Part of a small language model's weights.
Architecture: RMSNorm before each block, learned positions, biases, tied embeddings.
Training: a variant of Muon for these matrices, 6428 steps.
Each number is 128 + 32 x the weight over its row's rms, rounded and kept within 0 to 255. Layers, rows and columns count from 0. The size above them is the row's rms in percent of the matrix's.

# layer 3 attention query, 64x64, rms 0.256, rows 0-10, columns 0-63
size [115 105 118 102 104 125 105 102 109 108 107]
[[112 140 120  95 125 146 192 155 136 210 135 151 185 118  71  89 129  87 158 106  63  98  75 104 116 167  83  74 142  63 100 160 172 125 126 110 142 130 164 115  96 138 126 148 141  87 118 151 181 147 153 140 173 156 121 101 107  84 119 125 125 120 105 146]
 [165 131 129 147 143 131 176 180 149 190 132 122 145 123 133  87 127 136  91 143 144 105 138 152  93 177  76 188 116 144 152 187 108 169 158 159  91 131 183 138  99 112 179 124 216 126 142 134 126 157 119  91 155  82  82  62 126 154 141 116 116 140 162 148]
 [208  95 174 140 168 101 142  95 120  97 127 160 168 127  97  86  77 122 147 142 144 113 137 151  83 134  50 152 153 137  88  72 157 102 140 141 158 178 119 113 122 170 184 143 111  55 168 133 164 148 125  77 151 121 155 123 127  85  95 129 138  97 126 134]
 [150 110  58 187  82 132 118 157  87 137 157 161 141 137 180 123 123 113 147 126  75 120 151 171 164 144 141 170 140 131  83 134 115 214  76  99 113 100 180 144 126  96  83 122 116  80 132 118 150 136 146 149 106 134 135 116  51 105 130 188 140 138  88 141]
 [125 101 157  86 167 189 131 180 144 156 140  49 136 120  91  96  74 114 122 127 128 120 107 134 151 128 106 132 132 150  57 157 149 193 136 112  86 161 113  55 161 137 141 110 102 214 160 150 125 148 110 126  90 145 123  78 111 127 171 105 140 116 144 151]
 [150  86 174  71 161 117 164 111 107 124  82 120 117 101 125  94 162 143 132 140 145 132 229  93 111 127 134 161 114  79 163 148 182 146 153 144 133  92 142  82  61 117  90  85  85 117 103 155 198 138 167 142 100 142 154 137 132 163 149 100 100 119 151 139]
 [113  87 105 140  86  67 104  92 101  88  83 128 179 148 149 143 129 103 153 102  94  90  85  98 195 142 124  93 107 109 110 133 145 120 121 119 177  95 172 108 106  88 182 175 142 149 171 151  77 178 138 178 149 121  92 137 147 148 109 164 143 179 168 119]
 [ 77  79 139 185 102 178 140  98  93 123 159 162 148 137 149 168  82 130 144 152 155 124 105 172  76 143 156 144 158 114 141 138 143 131 132 118  81 158  99 166  99 145 131  95  75 157 142 121  91 203 139  52 112 155 154 149 114 145 199 118 165 116 137  89]
 [221 153 114 144 139 189 145 140  99 119  85 152 114 140  67 130 129 117 111 123 150 142 105 103  80  90 141 133  98 102  93 170 148 138 183 108 121  80 102 149 164 146 149  73  80 189 115  87 133  95 145 145  99  79 117 174 137  98 120 136 137 142 172 179]
 [ 83 171  72 102  87 161 133  82 117 189 159 149 173 119 150  89 128  96 147 140 165 125 165 140 151 137 208 155 123 123 106  91 116 151 152 144 138 159  91 136 160 141 151 163 120 168 140 194 113 132 148 130 101 121  81 185 188 138 137 120 126 155 187 165]
 [185 103 158 104 112 151 115 179 116 156 178 170 146 148 142 163 164 128  93 145 115 114 142  79 128 160  90 110 120 184  95 153 142 144  95 134 181 128 167 195 141  67 149 118  85 103 139 127 142 107 126 184  88 115 125 136 106 162 131 144 112 181 211  97]]
# layer 3 attention key, 64x64, rms 0.243, rows 0-9, columns 0-63
size [117 106 119 104 122 126 109 104 104 125]
[[ 97 113 141  86  86  91 142 108 170 137 150  74 109 150 155 189 126 115 154 126 138  74 159 187 113 174 119 150 163 106 149 132 117 120 135 146  78 151 146 108 129 151 198 128 107 165  70  79 108 141  94 117 116  70 141  85  69 127  60 168 112 135 149 133]
 [166  89 105 134  82 163 144 142 127  90 129  93 161 117 101 171 144 122 178 124 142  45 158 117  91 154 165 143 150 133 129 110 180 116 217 179 128 146 132 109 173  96 165 151 118 136 131  70 183  96 111 151 116 117 119 110  82 166 112 129 109 186 114 144]
 [147 118 100 157  97 168  99 122 131 183 133 120 194  93 110 105  87 116 130 159 131 104 164 143 142 153  92 167 122 195 122 134  97 146 110 148 143 177 166 151 130  94 151 149 160 193 140 150 166 105 137 178 144  72 133  86 145 104 105 184 159 169 204 126]
 [113 127 115 143 153  99 185 110 170 125 105 122 127 115  65 168 151 130  96 137 173 130  74 137  78 164 146 113 151 153 139 132  87 181 125 151 128  89  78 118  95  98 168 132 112  75  84 172 102 106  67  93 140  79 123  49  92  93 137 107 164 121 132 155]
 [114 123  96 103 194 130 206 154  99  97  80 159 131 123 163 150  61 127 163 159 108 187 143 147 121 196 124 161 151 130 140 140 132 109 132 127  97 154 102 128 138  85 161 106 175 105 145  71 166 153  88  57  76 146 148 135 161  92 119 128 105 128 118 149]
 [110 193 140 100 161 201 124 109 138 156 138 104 100  97 152 108 111 124 129 116 123 117 137 107 106 139  98 123 102 124 125 185 203  97 162  95 183  57 177 115  93 122 131 148 168 144 105 138 124 140 129 110  90 121  89 164 154 106 139 125  41 177 172 155]
 [ 74  93 113 117  43  49 121 122 113  71 216  98 123 141 161 103 209 113 139 127 142 119 113 143 159 136 162 117  87 162  98 132  94  99 163 101  99 114 104  68 138 121 141 118 114 127  92 106 146 117 159 158 123 151 147 127 122 131 135  76 130 157 124  88]
 [113 126 168 138 167 115  85 112 128 191 118  94 134 147 109 129  79 130 174 111  70 189  93 122 122 121 190 122 124 143 105 105 131 119 123 145  76 134 130 161 135 136 165  80 192 178  89 172 164 117 141  96 186 144  98 119  92 166 203 121 148 154 147 150]
 [138 122 118 104 101 154 160 106 146  55  76  97 155 109 180 129  78 108 111 113 132 124 151 129 137 126 104 105 152 144 118 115 124 177 157 111 109 163 125 148 191  98  76 133 152 195 152 170 125  99 133 101 145 111 140 134  82 148 215 119  70 183 176 102]
 [155 108 144 127  97 119 134 117 130  60 115  94 130 128 136  97  98  93 144  74 139 116 132 156 152  95 203 157 134 136 162 122 135 113 103  83 115 170  85  96 117 165 199  96 122 115 132 143 158  67 108 159  51 174 153 175 128 145 207 114 139 123 102 129]]